{"hidden_size": 512, "vocab_size": 12078, "init_std_up": 0.0143, "doc_mask": false, "dataset": "wikipedia_en"}
Each number is 500 + 50 x the weight over its row's rms, rounded and kept within 0 to 999. Layers, rows and columns count from 0. Numbers have three digits each. The size before them is the row's rms in percent of the matrix's.

# layer 3 MLP down (transposed), 2048x512, rms 0.0685, rows 447-652, columns 288-319
095:584507506563481481497427475500405458517603512489512624479415414501526539505484576519528555467482
114:512464476523419563490569469564500570490560372488458550394438548498451553509501508378436516500446
077:547574485461430479476576526513444472543512502525612518574346503519500523527534572405511575487452
101:523482480544497510478484515471509631563536414513498522505506528566500552564378481487558416522467
103:515401456448532566467521533511545414568570583524522444478421478495484598455554480610452570504434
099:547492486541434515419528544456497546479486517534542514511545454599560530499510501445629559447520
096:480553502534549454520522437472511515538531506496520524380423521543449469470576472493449499465525
103:465535545498579569431542535433406523531514392553444548535513519486458442413492438479446496507562
112:411443607425414531459502500516463482449522468476568517547514518466474337522553518516521464544541
083:521495515551578453550441547513504548469525466523485497477515459496434487479482504481459462432536
100:506568564492513509446552459472442412512519481486374530464498486565461371557441503446568488479491
101:601418515564544540530517472499452569521477493506488445510580475501448430558509415523497539431569
097:507471404487442472480498522551508558585459452490526545584455551464512509529490529458444516519435
086:506430543561503441498553539524440470436395498529467410533418675417611504538488502507544519444510
096:523552565496476557433525474442499472446575524534528430599409546469509424423459485493507469481528
107:424581532458458440495481520486438608435554457532355403529449405590534507431555451486576508518583
110:492472503519507423449495471485542559416526465502456504489556398450480536488519515566463501495504
097:526374539593500416609558583500543524549467557459480464512486501504449489521492442509529588567508
089:549535533532548498413465493446453415561413432510591487521507530538479434535506535468460474455537
105:508486522526478564514494420525526461552467528480491501394538554588418411448554502429491546550458
113:495605483518456571507521419570461487493541545468482395478501445479497528525515483448453511482546
102:512509477464472538521487495475481449431487566512613542481496529469461555512454478529498537541516
085:500566473459535535487361506546618476487477433441542482487504513522555514451487484544472539502500
109:488451536558493463509470503596558505488465539616449470485467597462560530515484467487495531560484
099:497578561493530506493580457509459564488450455495478438524555460484472382518496513458581520513511
087:477598529461430559428516605553537418442513481445521512452491411464518598455376549480541512435558
092:549442464464538576506479543519569484460540509459575544498485550495547581536538571535515439477488
099:452490488507519477484583428546433465496432501552524506514549523569549491546510480507480487500440
108:550478496553481567491491466477452446486443522515526506420563508580504525516568488518551597515491
103:479498434625420532492553473526520559486527596474535479541527524507443529539541455522507512492502
106:481427535531499529533537478521542442525539490514633564373490516478431555498503571544511515432524
098:503526524575469580475459474498438539534485439587496414526576461513467468475521528461458512521477
106:495547446419490479473535405412447460494526482525532471495525501497480437526421490458440523454524
094:445448541425498480494557503651562496486518463513564439472486496493527568550449443559608415461470
084:548504509500515614493458474496463565494417469491470442466478480451495544524534452506505477563585
110:454477551403558500508501552490468566503444459465485525457415491558429693502467493458564494490512
099:518601545565490518425489525489502447466488498523520599463515535568545365493568462501461511473510
108:556487502617504400447501467475558581563489510539453450490567465517472491405573489505506514387472
101:483571590512522539594399460493448470397451533440505457529469541560477536429512504459527544477520
086:512523413364543596509503510597430511492550478534474453533412549523463570467505512566462586541519
113:542455545569480573418612478456448427513483487526499406515536468509482466507507457474554544439554
085:465527588458509535418475589421487592507454486556528616471482485632530476373477572488564481490485
097:546571512518505526429548528560529448503535564562511405536589459470582466483500512493470437489403
096:486552555462488534536509475490552529537459600566543479475509452506492438520446479486540562476412
092:523581536461524530439481499401562539540533493485434548541554548549495494497438412559518457541388
105:524504425524556484428577604557593479612514430603470499538440525520542536416508482471484613541460
110:566493425539389474484468516487501512495507551464451435565488534463509515479463466508472547404575
103:521487530575500485525457487479515515536530529454478572481514520424502547478392500542504421465513
111:519517442417474514485565469507471492492482515469527579455496549528608523488519528478382561531496
099:562539578488412447521508467426519452560436452480517550541564502463518613570390539448514441451459
096:479522430440539537496510484584527461533519515507473445522546440423480480519537591426492523578534
096:520448473466508548516467407569483487455413515511509553508605523497519567536461538549483575506569
091:404465360387421520521501512502453476443543483469601463581509468413450596429506539492432448492528
100:586520553550542590464440441483500452601515522520433492475514381502613561533541468502537545572526
112:511560551411509469543476483429585440499580543508535542517574411514516483482437536516536428459437
137:486601628515491450580552451535479463464590533446440399552467573433537475468494537417472469472476
093:512444503572411500390488570533479419547512454396512549467521582498496575489558484529601496505507
084:436501566592504499552370485513567470508492566491518492442536500477488491513486499568472480457526
096:541513544456484496489541441495493521492475506430486469563458511560489500499522447521482435525433
108:522563430480476458492527407439532445485462428605568425476468525448472528546538432530547542534423
093:550471589525471483472456548506476459515550521476495567440442586562514508449439420467544524520513
091:470480512544469510494509435534469463464635528605416416494494444462619532474510479537469527452491
087:526508542558469568513497432469558432386450530392472494523509470527463479529502452456441572483459
119:462437504495481544408426517409473455561533575419420448546451517498527518492487466570526536541516
089:521512564482463599432483447507566449433513470519623517564475551514450464396529577522459497542559
095:457411461574524479498467536620462465516457518482455433519493447509441455526500478579635487528424
113:488575468623551457485495493593487504413504441519505656572556426546512513534518521507450519503527
111:363512480589529596539420377499481460434518504507494442543528599453534605452452486509523459527467
092:498609539489500553497499463535567591484483513430483495492578489397515535495524485506510508534558
084:516532511447606497420524521512450528477589509449477520495530477464496516502519494512542539536604
099:469556514570498509453506547432450466482520429511407465547475460588467489552542505453491480495503
128:508488496549588483450465451501349482470538477515560577444481622569536481510467537523453511464451
116:556533489594499459436563520472523462423569485495544437498548441389554506451441556478424574506514
103:532536503416598402505489442484511585542500535548436513528533420562448480457421538539448526570481
090:372549528410515496526498541468642476484501434566483466433398542493530439485564463544557425363456
113:532518458510538445443515414480577461514501411512488590526533516502579446566529473448465452505528
105:531496514553524497469570471541519563374501488524563454536491533618479477553480478524507478458483
108:516578435568514520438478461500526460410532474484442473543492597599490443504458435429464525487458
083:478472460477518509553570484518477533535495475436456539586417553463558517405512415521482456438461
091:502540529558398500541464461537447509484440436459590438471452506436518509411535578487491476523456
091:461474544564428495456487458463486594461518475500489527590498561412468545426511500553447417503504
103:567470587494462491481455469618527542522514558424467503441468553439564409486424475556492540428563
101:542519560384450564556542492482582495468491487438403456472485513530461483477399518471424540455537
081:475528543415496472465592559500491490463536498507532468508489464512496482480540520496470538547491
088:579492597388396465551590519488415497476516518530501423478480516515479461507534488491479481392500
085:383496426494475556560530460462462533528463463554555503540440501468525396563517499504436539490528
102:523550525559513583517525491563541393528553548544393424541503537441509516514538447469511492500554
089:488460596472497471503502458452371457523478475456504508501480474435502459488529536440516528577480
091:577487553408476537589576583511556491520459536442511470552493480453481562449532468451484543419494
085:503535495488437459476502489512466451488457554455542538485513469556565428455474524494527468514511
088:482529562518503485635468580536425486578459494497543429508440543540518452465454501490468546467475
091:485524513606601549443479491512468464502563398580627456623367419564536577564516485478492517546594
093:512642516423468548417516556505468502457523541570461479499508509565487484533484459445467465538440
074:593487447399419515559513408467538489524492612532508488416452464534481536465456536391517444429543
089:533499475502580507450507519487551509539447513471518505497570483499549500525523514456390550504476
089:474411464533491575476501506452500485538500496499491480490510490526551389589439499385528470516625
110:467532424465475568472433512484496461597529484618508534482443571500514431458487521456494459482559
093:543494470431511471451512478484531489469485589621431485523424428407511497487520501562449514425463
093:555465432449450515554442551493505512394520596373536523532418496537447499511529524465560503466510
110:518543528543421523495554499433543487609439510460533461490504601493540558500602485489467511516538
090:475503471449486459422456540564467469513527364476559483438507493484530481583503482515442462506482
103:548473454424463522504578550451575575520568550615470548400474548493457537583469504539481474475489
092:523406548432426461452484559529478481496499461492428490583429501539428493521464478546531447516487
101:488527513470453426516492386476613545567525412520375541426523492476452427576479524504555499499470
100:521517506468566566431444432482467423583520467541539594419516439523484486533541550450441487449454
095:544517518401548493557480395524501565434462396464412494529535478494550472507476489500479503431551
112:449533423421526398468411530523463557517529504525539560402517544430426549539510399524566539477429
098:574543399472565498483486362519605452487521522503498482474503518464472516537476530427499535449545
095:444506506505520493483586541527481529513485512543433470462461476457512555404530420495555552465432
098:495491528499416465575512510552419554490475526513563517417534393458533551463515576447532583563440
083:524532500490388510589417400447523468471472516638460531519455479540466506578586553509449532450536
105:538550455460426530501580413530504499588528475448514446544444547602533459479436561543590561508557
118:509500509503473484467458511423510474459442443520476553538445499481536521531514472460515561530459
093:482510486476544379451491414562435457526479569484427503465419492545527482549441558454543526512480
100:451461575591629450467445451553593387479543467345460497416474596490497520507500488434476550546495
095:532481510608628426446622522443439419477530498593580490398482472523568538443519455550572494564525
090:590553489582504500501505479451562463559495514464500525496538493534517363489517464519518478519549
098:532493509512438484434503490436468576450451557578433488549573561424492530458467517500543489490516
084:460492500410486511559582465451518500537385528536568514631527483518534409510526552444453479503549
109:514489529456470484499508603468532472489500571480573492423530496470496482603532527509543557594510
098:474492500516578543507534519407435481498512539529429381472533454405418486485530473476438539538507
101:484447528417577539503595480560475407543459498555580520442540481523493465479516492466536519486506
103:504558477504471544572474485540581537545448605465475538560446551477489474534386542488481480503514
099:558570572478518484480540477564635500474510574464580541539481472440516534462489549487458498509515
100:538457483502511493537451518565481515540481330515501567524490536493453469462449455538557469447487
111:505442521489492465423514483505433455468483503494499554468517514530586568492440442596561521463542
104:514499510521562530515479506536447420524492490396550597412445566513504442485498482523552492521573
088:463595378566399422453576504399480486454444473506508530470447499458613546424479514503484473475534
111:525527459463520510527560473511528450528591584512519525627488454496563478456497451504560481457428
105:497438417543491465557387461517547492487483421525404536462442500543477554416498469539515489539539
100:493595535470498551485523568573471614528570527536600464528568564556570428535466545586505605548500
093:545474485485574518470583496520495492556460468389393579451493538457476575384435480385478563526513
095:608477454536494524382456488577485512521634598581505481443492397429512594438491452486502445501475
099:501466488475501474416511398501513508491514432508463391493567556437459526510409527564483581529546
111:477443449527489494570501423493508495495557513470515554522460399459506622475505486480538482480519
088:567496522418499499475479529499546581480547529441482511501458534479538615525503525519679431532456
101:495505486547546454493618515490541521418507497407524391476609610504469567463434557536493448629505
087:582493531455555480462488509499390503615505585524462535483567546388601490522321509544471473523466
115:376491476471436477467474453519520527502481406461533474533441578437505423512452535518464528509515
091:465477495476497510442485505505533594463445441435526497408531548536514577470389479550503554526527
086:487467555488608557450475470452532546550478546443520549494497457403507450472504524446562562466466
094:414510520478496440521569398452511573531498346509586479576521479442529502515464547521466417485445
104:501523594506547559481428379508573520495470495504440405471452409556659524442506491418517361441472
089:496413530418490441484495427365473461456470543445583580529515425473453542459519458485494536432424
102:535496400554464549457515514445533454510533543508548541531479557507484389471425422522513499442490
106:514576441578552459512576513369424480558494563562361486487487549401461544564549506493456509476455
086:504620533517461512468560463538488494488420535472512565609524494482479482527407567465511540424469
113:473507462428616572472530611523464465534447534507513465540433515563479543472535507564477519421528
102:570609625512433544516545482452488602483489529501477401512507467456539487396573506479525468598518
091:518476475435541550515505489523491535455470484417635514453538446414423477547526617458474550524466
080:505524534492522520539481524505496581436539552443452465475514472449488478479440530487531495509583
108:601542566577512541486422562483455545466500573505562548497521472536568404463441528530475433507502
091:502371522488527457534528499485544554471581486454354558499497514421509459554393532572514463547461
096:502470531513475498412537503437511530494478536413528482486545458557510508438520522525496515511485
091:451465514560486472508465484481479569453508337554538481451479466504590448501534519448517469535440
101:509492453449454551460474486487547462478505546557525435548477484518490571456474444514496504509565
100:520509458533520453470504475577542415486545461533483459431502499496551515516475484497416537492501
104:514567515562485520448529495459493422487474501549518449473504561502480344530439654500484492549462
081:478540534507523505452426473522501528465599415496438483501486472572505509530490512520482461555529
080:532537446478467553458539507487447598557600474594497490588493434502546490505489515501402505498519
117:531553481387491451439545443541527518473522402516495446523515509468458545471457469544416463407467
094:564560517521573452518506581465423482537442479525542496532539510502614600548506441465438457443466
094:481480480387546556490481434517525548489552477509474439417408484524579486505451495529504438559480
090:547491586565553416470493510504414488496457511471539480403490555504501499512453576534432575437530
093:505504547519558512531521475492490445458594559479520529438480472508478538454486516569491533479527
098:464467494529550524478519550563466589504514543499546494564517523549531437544494532527491419538530
092:456505521514560527553506532478553554514638483473441477366564510499545478542552472526476471521436
133:554489518555519454519438502563555535425537418479455471475548505532448409469390485652497524460439
101:569464475551573434358513528456457596515454478505518544540589507545466563464468568489540421537491
087:488443451521565519414508474405472499602489519495488549480502527425528483514413488539536498411481
100:558563513446501484382456509525551449576449442460489576520470501537604436471506425503489551502467
114:514501490453418491497543445502487537451503536515611522517453518515523484571480526582528522497499
114:540482484419522465453468477510470503556484483410601658475485525507520511510468475469469416427559
119:579508457432571531400499539552464456585436468469515510489519462461518632505564557556575511505433
113:474504458448517518402470363513509516455440540320572457553550408567418517554519619538518472557478
107:447486482491532484426485498441581514517459578430486528502493457537515501525532512482593596538501
091:566453452487488438477409563589563526528535480553472533509461469454446413521510537540411452422527
117:498392443491474498411586413493478529514477475532449562514591529455490518569482519584521411565467
097:534542490482399506507417515523390500522498374502400504582510555477546367494545468435534436480519
095:480514457497478481497541577471465486623556480531526565502517473539476495500481506428513502518415
093:483493491495547522588498515491520571499560426478423548468435442527536573522459495468460452493523
084:527502470434491512588580457525481520497538587486567516492404565542565495513453441454528488571510
085:674472500578480481413425480534444383520529465508453523518544512502516447429490455479566499604496
099:521445490526545546568467594520483489595505474352502547397518512369463474512503517473504511507554
092:446567529474448522537558506484426522464443473512597525490505527471519554502558452539548453629548
103:563433455419490401520549476519603598560435529520542524570478471462454532537398555403504517529546
100:480561459460497526474442514553558501468439427468512534516499561537476530475402466504438312517546
082:446535497599416521433511504561570431484620499486510420516568477456411483533521487422631483465530
105:461437481498514469514510513569472435467486477415515531597399481581559669481505453428525450550574
112:545468610485435570572356544531450452442489525454502548445518475472540515492489566468493398504444
105:584473445501455557502464600437508537445646544529485540479536425459516617487473567460511530432525
095:523458513556566578507479560576533465430529475446477399330603533543469486391462367503510459511506
079:501603551518451536526507455572444481434434552579456466547538492436446564533420463513487592538536
102:474429588496465467503582521554488555368511547586445488529492545532542503506430440465553500501455
114:572555569545484422426575506568461470544518589511433539520436493528507396532400504553450499583466
101:497569461535499551531422516479563607444520497469405417504450411542499554476501521491591541502483
115:527405475536483449540430501554396456517493447523463476506490499522521467477527445569452615531454
098:451580539529525513455483480514475418536553533500579491507470516509458424509459489492577453403533
115:421557469481479511514512545511533487420495453492584486503479490493546511548532506538612500581480
097:518501498493510416493558490495530467513491461540483455461442462587578406521467445474502551522497
105:540459420477374455500450551438454528511591489510434456495531524525520550482480437496503519537522
081:500457581490455537545621511473459563482514534518517567518439425455511565553505496424457527523595
085:549507526420539585474425452452562573440494524532463532571580420362457524486534580562462421514537
087:359560500530536481482511470564540505480465554429515461492451508479446467481504519527534551516592
108:519469498531528450445462463485551407518519631491552533508485534389525543463546437577537545438458
097:548474411604575484509530478470506550466442459504452515400520559545505455507524538461426492433531
# layer 3 MLP up, 2048x512, rms 0.0897, rows 448-652, columns 288-319
096:496511485466563438501482411443444550493543467433528457554452433455474493486515466545559425475606
091:543475475505477513460478496530392498443532423440495489537591486467541473489588472533473460528456
102:448505544466515586529506468420408404507554577464496554588509562592601564576529451597479506481538
106:428440507506480492539456482485458439512599528572415563524496498418501570555525455534596467456530
099:554459514582522522432590436621571482566446535485449493582493462593432605427447587621455491495588
098:561507550502390489487485478456529562449558451460454531546605543542570517466431558489540530471523
104:485556555506535519418464560492465391482461507495468557487426503500499520571550566648570511500433
111:494559532500504507517512531445507536489419430578514513536499364516506516510521576508503476496485
097:455484519606473418510444468563506455499425529489535518486476530472465520481533549528506540434461
102:515437472445433503502434483490472366455537413501470480465544476492464472513517451585499555477492
101:546499574451507524522580421506453430409436539427452454528506460549491448543477508524573509541463
090:478512500559398538492574497413471554435422474545467452539507441422479533466473408445398537500450
095:544531465427379547455523499561524497521509532517487490495526536521427458511586476504473483546519
100:524543526551521506555533510512483460541513508496559519514516472474501520522568459473398585494514
102:543416495456369515424555480548441536488476512575532505503660491433530515462527515512512479476483
111:455510507523457438518544476515530472508400555478430577481415382482483584484478558536473524447563
081:490527471475587482508510523429545546538529458535476519486459505557422641546561523500452458527496
095:495466564444480470475528398565549449516476465497561488457502493463489584462570479458505529494474
102:473491512501505563621508503576464442468520512533456506464504488508582470604405510500506408490538
106:510481397481399494493478496540457487499544507499436521505479489533484468461537514537458472527517
095:538600554429500506466530534498476440498467505504539512556561548511558493484501645521569550522512
090:520510596544457457565607463446480643450471470505522582499425488445442440517486448440530506462488
112:543501591432425483423539465441542564506511493570555479490540505469508513532491511595443498533547
100:527494550517510466539454473479584457472502492593485484536505481464568496526455547544553519452584
103:549530503501493577449549483590504617519480486577478503576520493472448551476461508562493488425534
106:498448500534453542518540515394561426506469494496556560493474500536496432478527406582536517478472
112:472449522470528360496513480443472572442547529557512526477454541475510395555501446569547454522536
111:492574526440471466498575633512443591517478548503491573496597538501490532541489554384436493501568
093:483629463531485536469538559474459555496526636406552572535453477501475454474546506531499461474499
100:488503450480543589464461606642553424455473502513467478517564431529479453416543575505513581562528
105:486475515536370465467472605575513491548442522507549550500477484471542414531520414529549518481475
093:516487459620509502442419517521433510531506474523525513597499516504418533464534485485536441539527
095:504531483468460535518509493492633582512435463431493434523505501471432443539581444496610505484486
095:518580531522458537535432501431428493540495515581568490526356437581512536471558508495478476494477
113:435512539553493456504507504462457596556576511546467512522469471444507507541486514549462565468574
096:544453575583509540506543448502419489491549463532530549571442506583604584447383449491510552416457
086:550464510559476504552466494454536490537509445465447423429539510476448577512470518553521535522435
089:508573385469507480466547564564447532590462490545513534383496503440525542586501510559539520404479
097:586541515526493492543530468560459471537440514463428525480487443648450562530547510465455606546353
110:516442421588497563468458448501493464579439411482528524531498472540494490490465495483478533493552
099:466465469447548476549549462472477495475496589464464389467544535455404480463445464523518481505516
101:558550515496544535566515456475468441493418508501528581450534550451473511522495443505503490537520
098:493514583482496532549540447506480529394547510455534497537489583533338501469533536533504513423512
107:494559531458470519481541534532537523386551508492517456526586479598470518503504511527563585599510
104:471509541495539419522571533522491443496519502503369507481517504493495471478486471508545536434554
092:537544493505519500566566562454476468511553418403443482502560510477518545482619508623532573465496
106:512559500529505510483398472573588525548509543491424578508437526531447524489501455450635547514519
103:462547482536596414503587421499500454479499510494462530534418505387499506546511499480553461509498
102:524496492499521449466458519444442488486451583491501532552453563501596548550516411464480481463512
099:487516524459462515498527441497411430448547510455508504542539475606542440521640473527531513503494
097:582458562555333471415561517484531499410536563483580553660571486460518565505493484446487525514504
090:577477517493563558510515451506505549467430503572579570538570516496542513548469485546506481481480
105:513489556524415374457434511443415598540417625491421383593582510494503474501519419466548400494573
105:409423475388449573469463398490464523503464513509471443460611553427511506495471595512508544589462
130:587530578374492442599495408509515420481503507432523377502499600459527591411487419475450534513590
099:460568588496387472511445490475492520524532479407535460575418531515466520456522554470352483468446
105:507458404532531521530483616476498472552364467479510598563480527537494544539474518500440465442456
095:546446551469492450471481565566486476427482409490502524480516402422495543487519510488553634557517
103:480535541489491480500578492514469538512570498563515549570470449535439546448489537527443562516534
093:494459545498491535494492497492448528439471503564434500480554465546488508448503490495535471481449
105:494572457481524485474536509446515390404451521388472418452516533482526585501637514606594509537500
100:518413409422446574497546511523557562473363590584522581474439528511434514469522509555411544476509
122:451426524498551438531589548556475520413454579521441441461454461504540454448407503646533588474549
094:522529563483518572519529533417574581512500478507492510482486493487558484536449485569444431441475
100:483483411544450525467499405515525516551539461419481531568525409456563473526571486462501477531481
106:467534483522499511515524546548524418489458480493487633471544522482474584492384478499458602509543
098:443498480548541405442546427499449454493455572520600521424567400541533477506478568470536605467555
100:497552588550503448633545524445556595428485591488512543505528521434497576432455476448598555546436
100:451525507491521492538500453472518548482549543421475537566476612525478509511548507543475496537496
093:420458505524575477461439594443526521476479490451559491526527558562448460550495476511558541469531
111:485558470503440575515512472481490486515449505484536521526438543472464538447466574492565524482523
108:424482534465516536491484569488471541474541471502523508510457350481502461500479544496540478387477
104:503563472527497467500481421448491573500536593481405438539465443524526503453556501461533522510390
095:500471501514509484547442476510513496489457591520505545440555545556446509482476547416442458544548
107:532540460491463508488494485429497367468519581468453396446489509524440467515476494491446552574561
105:481489520503528599632527443535501521535508412488550573524504412351519403459495545433534479479554
105:520492527544488413493476516544462431563466543464417569519426587512494431576475442474556570509523
093:400546497513544528551467461593534528532475526518508487464448532532477551529516584443464552586564
099:543502476551454448465545482561518594480458574571521495446562420531540438463476450486560471488534
096:517509497363633444410453490578402509467581476506547550540511529495608462562577560547472478508422
101:493484568473452538598601500525575424513459555435541530497484475464527514495418515475433488588476
105:444538465494467347535467584512422492391579571464538535505476460455476453542475535560481463540525
084:471581392454380486516475511490412496465549484517454471488506431557429547489446524574502569498521
089:424504499467543503505445522483485583439470546530464516427446519525467450565453447450528564504550
084:558435465522479437549436549462532465449465434518564487533504514525493527595543495472533555553550
101:511591600489515549500556464493399522465464499483603573388608534453528456486524537555567554437411
095:400504544446471484496524428494486572421548529539467502465516455455490467413445472527425417536444
088:537537488487475459520450514568496450456591521521515529511581514533473472453521492553527434574502
094:440455542489453513522470554552473393545441449511509557368465400446426601492487665502493462494501
094:489518504550486516522561615451574475487529563488489544442577505480577474505455495530447502422537
091:487382520457419593578532506462537404392574486496522569547561464434546551554629514563536469504529
097:498519474546517441552594437513530546478468539528457440537477624492481534520579515582512514487577
079:455560528585645441501577431485537511524536482443520492457470626530467558461571457580603517459470
089:466478544419455537638469508494500550435485488518591563519482567529525497532470471519536485536534
102:535412453537454413504443504531534494453544415510529548596421531490512515502528464364590500559534
100:514498634501500523610520488549564477460371500534508459439571573519487525475460561439497515502512
110:464473485528523465553528511439485478419533500557516509528497490459477459563525508536539540508476
097:459528501581527514491490363488576506472557488498437476542505510440515466554467516540527499497492
100:588463497517539557559498514436486455498463560455446488496386510497610529522505552445489474511459
099:470465509426426544470502554402569482520516531460538469525555529498466420566510427492465491568520
096:488509592505383407428444495465560534494578498565565449471492573496510548554514506553553452602516
097:420509611452458548497499514492564539431427579491527535537498536502515413539479507501552500586454
101:532491503462493509455469571447526462525498510496440586521505512493437521601573528444549423502495
106:528593532481486453422493455484574449518524524576505456448504504536446490528419407525453523558478
105:529489463566461400520476565467509434474449376535453427450542529502559494487419536500416544486423
098:557559463375484554425528501511504556488446569501511511493537503487450574401483474496516604500489
096:539547483535422508492543517501572467456488485573494496538526572417456570566418382495518527565502
098:467464485572530387496574545556504481520555395559522466594495477476491571535526520476477439536592
102:483396472506452495576490479493484527455456514449527557392611506543451520544502499494532481590454
082:470555555594511482527500441436499433564563439427461518480517510525538476425438482539521529499473
094:550468407522482501518444495538466481567531476484467520466493532548493489501495526457544533437568
104:533406481518477489627464498523519570468538467494467581504451524430491417560499475474480542588460
101:533522505533475450437552454431502475540494529563438594543420456509527467469510492474479494436487
097:548479487460387496531594527394527555501540449557487477546472429418441458644575423537453451521584
088:500553495485439500484524543509509509528537461451426531515494544580511529607544530380554571519559
105:487535499432576422456472420598554501421405467526474524452562558509608508494459539534568503439479
099:552438478598590510478557510444496548588532408515459521628468478497509474512438542456465367463524
094:508476524411444472545634456529489408432365496498586573456543565556582433490447559483545486480505
112:522506526515559545434605508539554519458449502567545502401414484462476477453553515563571535517518
087:494461464420471593604512512519513523529489556531480571570455514566504550529532510531488501495474
098:534529454408514455504549552472503431480557460565518519589553556453551518578491538512484527538582
088:432453515550468426498515524525460489562501478512458348483497528443476485436526546485536553534515
102:494536435517496490489462456463471443477482454539479559456467468521477527523579402467454500516508
101:510457484478502640505591512473608465477485545547538620599469534483514400504449448580531508470423
107:509464443442547545551544457475536518405536544507518600516531541502527528537501439518499561579543
101:411510628553428540522463511496420520484492531483515551510509419545460532585524545451546441505564
093:482514489554512552519427540508568602493481570517529481467508498519592465538524584565552518604504
112:554378527430505624472537466504514513517542513596501504491491455573464533481537570545500485465521
099:542485576501533425489544479474524589567592437531447434525538533542536496624480549529531487447417
101:500591502519405446595506526531556512500531512525502542542610445505492515578578511585459585524469
102:501488448517446541519427510492582489496486419496537448567476510457489526572530447537577568457483
104:458556511498554620479522510549408540514492527553538546420572569484486454575539498475546489555505
089:486456493596470497510507397528485493588505452422470422524539547419549473541446452566526505570550
114:449453483365590442536527438453507525482506447505439495569505419462509492497469507520565551401500
095:525468499548479553493466507471588466427598445448626429420586574507458429505513443611515484493508
103:534444508484488538498505562479585522500548497401519472574523586654510531454407551429507482525489
100:390495523524537388579527425557463380538551507443491480554573541447498572439550551521503517503503
098:478512544504444478536510491426485458539519382390503405546590621481552440486487587583495495533524
092:477487443441486400511472571545552586472452414584454545408543461512476507458562502555507559477443
090:530488516488574458473563423477460349582571517459462522532578486528455486460549493493471450480489
109:461510531524413463506431433505506607384451507461559533596492509459506504466368472411495476562422
094:509492516548441538553516484447555477544525560410512587522503384528481458472431486444514431407529
099:460521445571488541476486529445549515421436498566522453509482453414446487459538509548504615469432
103:578559521477528482499461450523502474525491472460514482525493543590613605434450545476510512542554
107:500446486518478526537445510491484485470549564465430564538531475575457458478610497541489442503529
102:493488461530476476502502511515533524505455578474435422464498450468528492527412496462475523533538
101:480392519512507376479455427502411602453552497488530550463516487468534544387521485561557560485539
102:383561509543591492495514452478476452441504452486376435486489445494483514465535515529611477439459
099:539474550472456481558555488500503488436592390444515553499489464416443432458451588541529559485628
099:508467432557538462573539507484508560421630454453481488529518525476602473472477475459397518509572
110:470525578541509538628563468505473550463530415483479538486516537544538485575462579559510481478546
098:487559444593519496598517483466522467481504500451526490546519555469494515558488453554528435430557
079:416532487450578487498564369468460426499633505418492540535500535464481419485500498548471481457453
092:465538475516575507479535508485488481520547473543537493484445581418473490601583559502521496522508
094:415556491496514431484555438471390507529574457524459457447482463548488443553543518495477528430548
099:524466471438396461530498471401530485544514476481512454459455541486477492473420510536548468455484
103:505535474436448506461429518480485493491563470491487526485514546549426567615557471498456502504371
095:496561481554484473526495585532565636561465526490534573566518550505541476565600449519532539556473
100:544403601524462482452515435477432446486428451516502480578493536563517495526541389495530514499450
097:531484466494450521461463470424502513482465515534450542520477396444568574487477471474491539515493
102:395520507478494492534521510597471474542494497559492520545484506529455426497437580515517483596524
101:594514456436463524489479511505518442540446489466502512562494476475482521510609514516528493523582
094:432511483458523439484528495466585450463499490543548562371564542441468538511477504511495532557467
101:438467503585424597531486537538467441523448421458563543446595560446584494521495574463514542497524
100:495454496539533465506608520410475538421519576566416480521532516497460458516501497404582584456551
098:467551656556470634505445473541496473581441540562483536529461460448544478509564564466536449563428
118:531498543549474486513514465550530532498576518519451519528521485514369681436510530481462519539518
097:522530439540544444511485544547408455507591499463484478511484527471558485485538540473606516494534
100:494546519455504597545556504481484462540505593421520531447528536478521500447571539453568555417530
099:426401525477455542517529513493494519450513437556534523562534531526494440548464522479487542675553
110:540521532473526445479479481527464481467538424562504489509476526564407695523579474480517534505510
104:474476470497413571570544447494588339424514581552543339439522423548521429520527546453496567536546
097:444512488497531503453552548469480545416442555515516461520509476534518570499534506488450560482548
106:544582503468504495540518442484509413480473483489518465478488490470510491494454526506473545446570
107:506584557538500468487612470504564544517461527410536455496428510554519414604477550434467476458543
100:527462497456493565470455431528467417394490455528448525467484478597417504488445471475472556518463
113:619478575493459438457555433515451415545483476547420502572554504476411543482552398481522446510527
100:428397523577503443512537350490403492489544476533516501510602460413499582424525556470576500522467
104:478515385389526492476509570400543579606533501494501478543479463558475500492525467593396574489499
102:477455521500436479601481515571435464521481512620454526448492517471467508527485494525490522626512
089:497541497468457469611591580459549474421466510650514466488533542554455475463408422509508362525474
102:524490582511450481480526481463454521505488493584434556379522414546541555447422478615501540503560
100:386460520589404430578453421461477545485634513441413455389462521520498479527497487473497519531672
098:494435592458467502533478457404447454471548510580391516450457465543462530514516591567522550558561
085:492543424460399571401550481469365468505411545578506445582588481540457494477462468495432479462457
092:496482567573537437515473554482479559487482525475488517531535501461543485571582540608591541537470
096:576435573567485414489556503467482537554486446590478449472551392482489477477493508504478535583502
108:539514449538490515486429424481479531514408413497483535508542478455530555490512492485449543517575
107:507529387423403506553466515515470505463469505506438403528514468443594445535412572501502502572528
103:446505448479443471444524520500482575484560539611495439571441508561407587558590462527500526538529
102:433520492541618482662565521444475514537423476506544471434493450486461449403507507503531596582531
086:546465474467493514532563461496539479464509412489446527554548429539499487504550507576514653493466
099:501442507554527508525453460545496465452444490428524442446448530477562470443560485484534558522466
106:471565493446500494520459435465528597509508463521461543408557473514467427433509503571459467405455
102:469537474398406507577507550481584485519494469461566418481523517436534486463506584530490490558478
109:543412458427473476522553504452477518420477418508491527492498405491528558503568496478507617547510
092:506485580455524609428489439528462553536542593555444507562501493561429500480543505457561494442522
103:445463515499502457458469581487489465388518421509548657368458473457466471423537367544506521546494
106:479534459553488517564549548501555657510472504494557499570493474579444507473519503500475452393524
117:533507506504495506520498476437441455468615429435410450527465451526489429578480516510505506511530
076:471498594496470504489404584493419431523483517522547536504515539546518606560494504437503556524497
095:417494528447517472497598533370446534502555366475483552465446536463475595442551562507409520542498
097:469530528431479495536409532545498486495468560558604496509619465512503542469476496485509532573459
099:431445417444465524554507474503478524487498494479521501492568512363585454487473438477587460458510
087:486471575558494583424526480592419502536564499489478511491555585491537429579456497470510459501515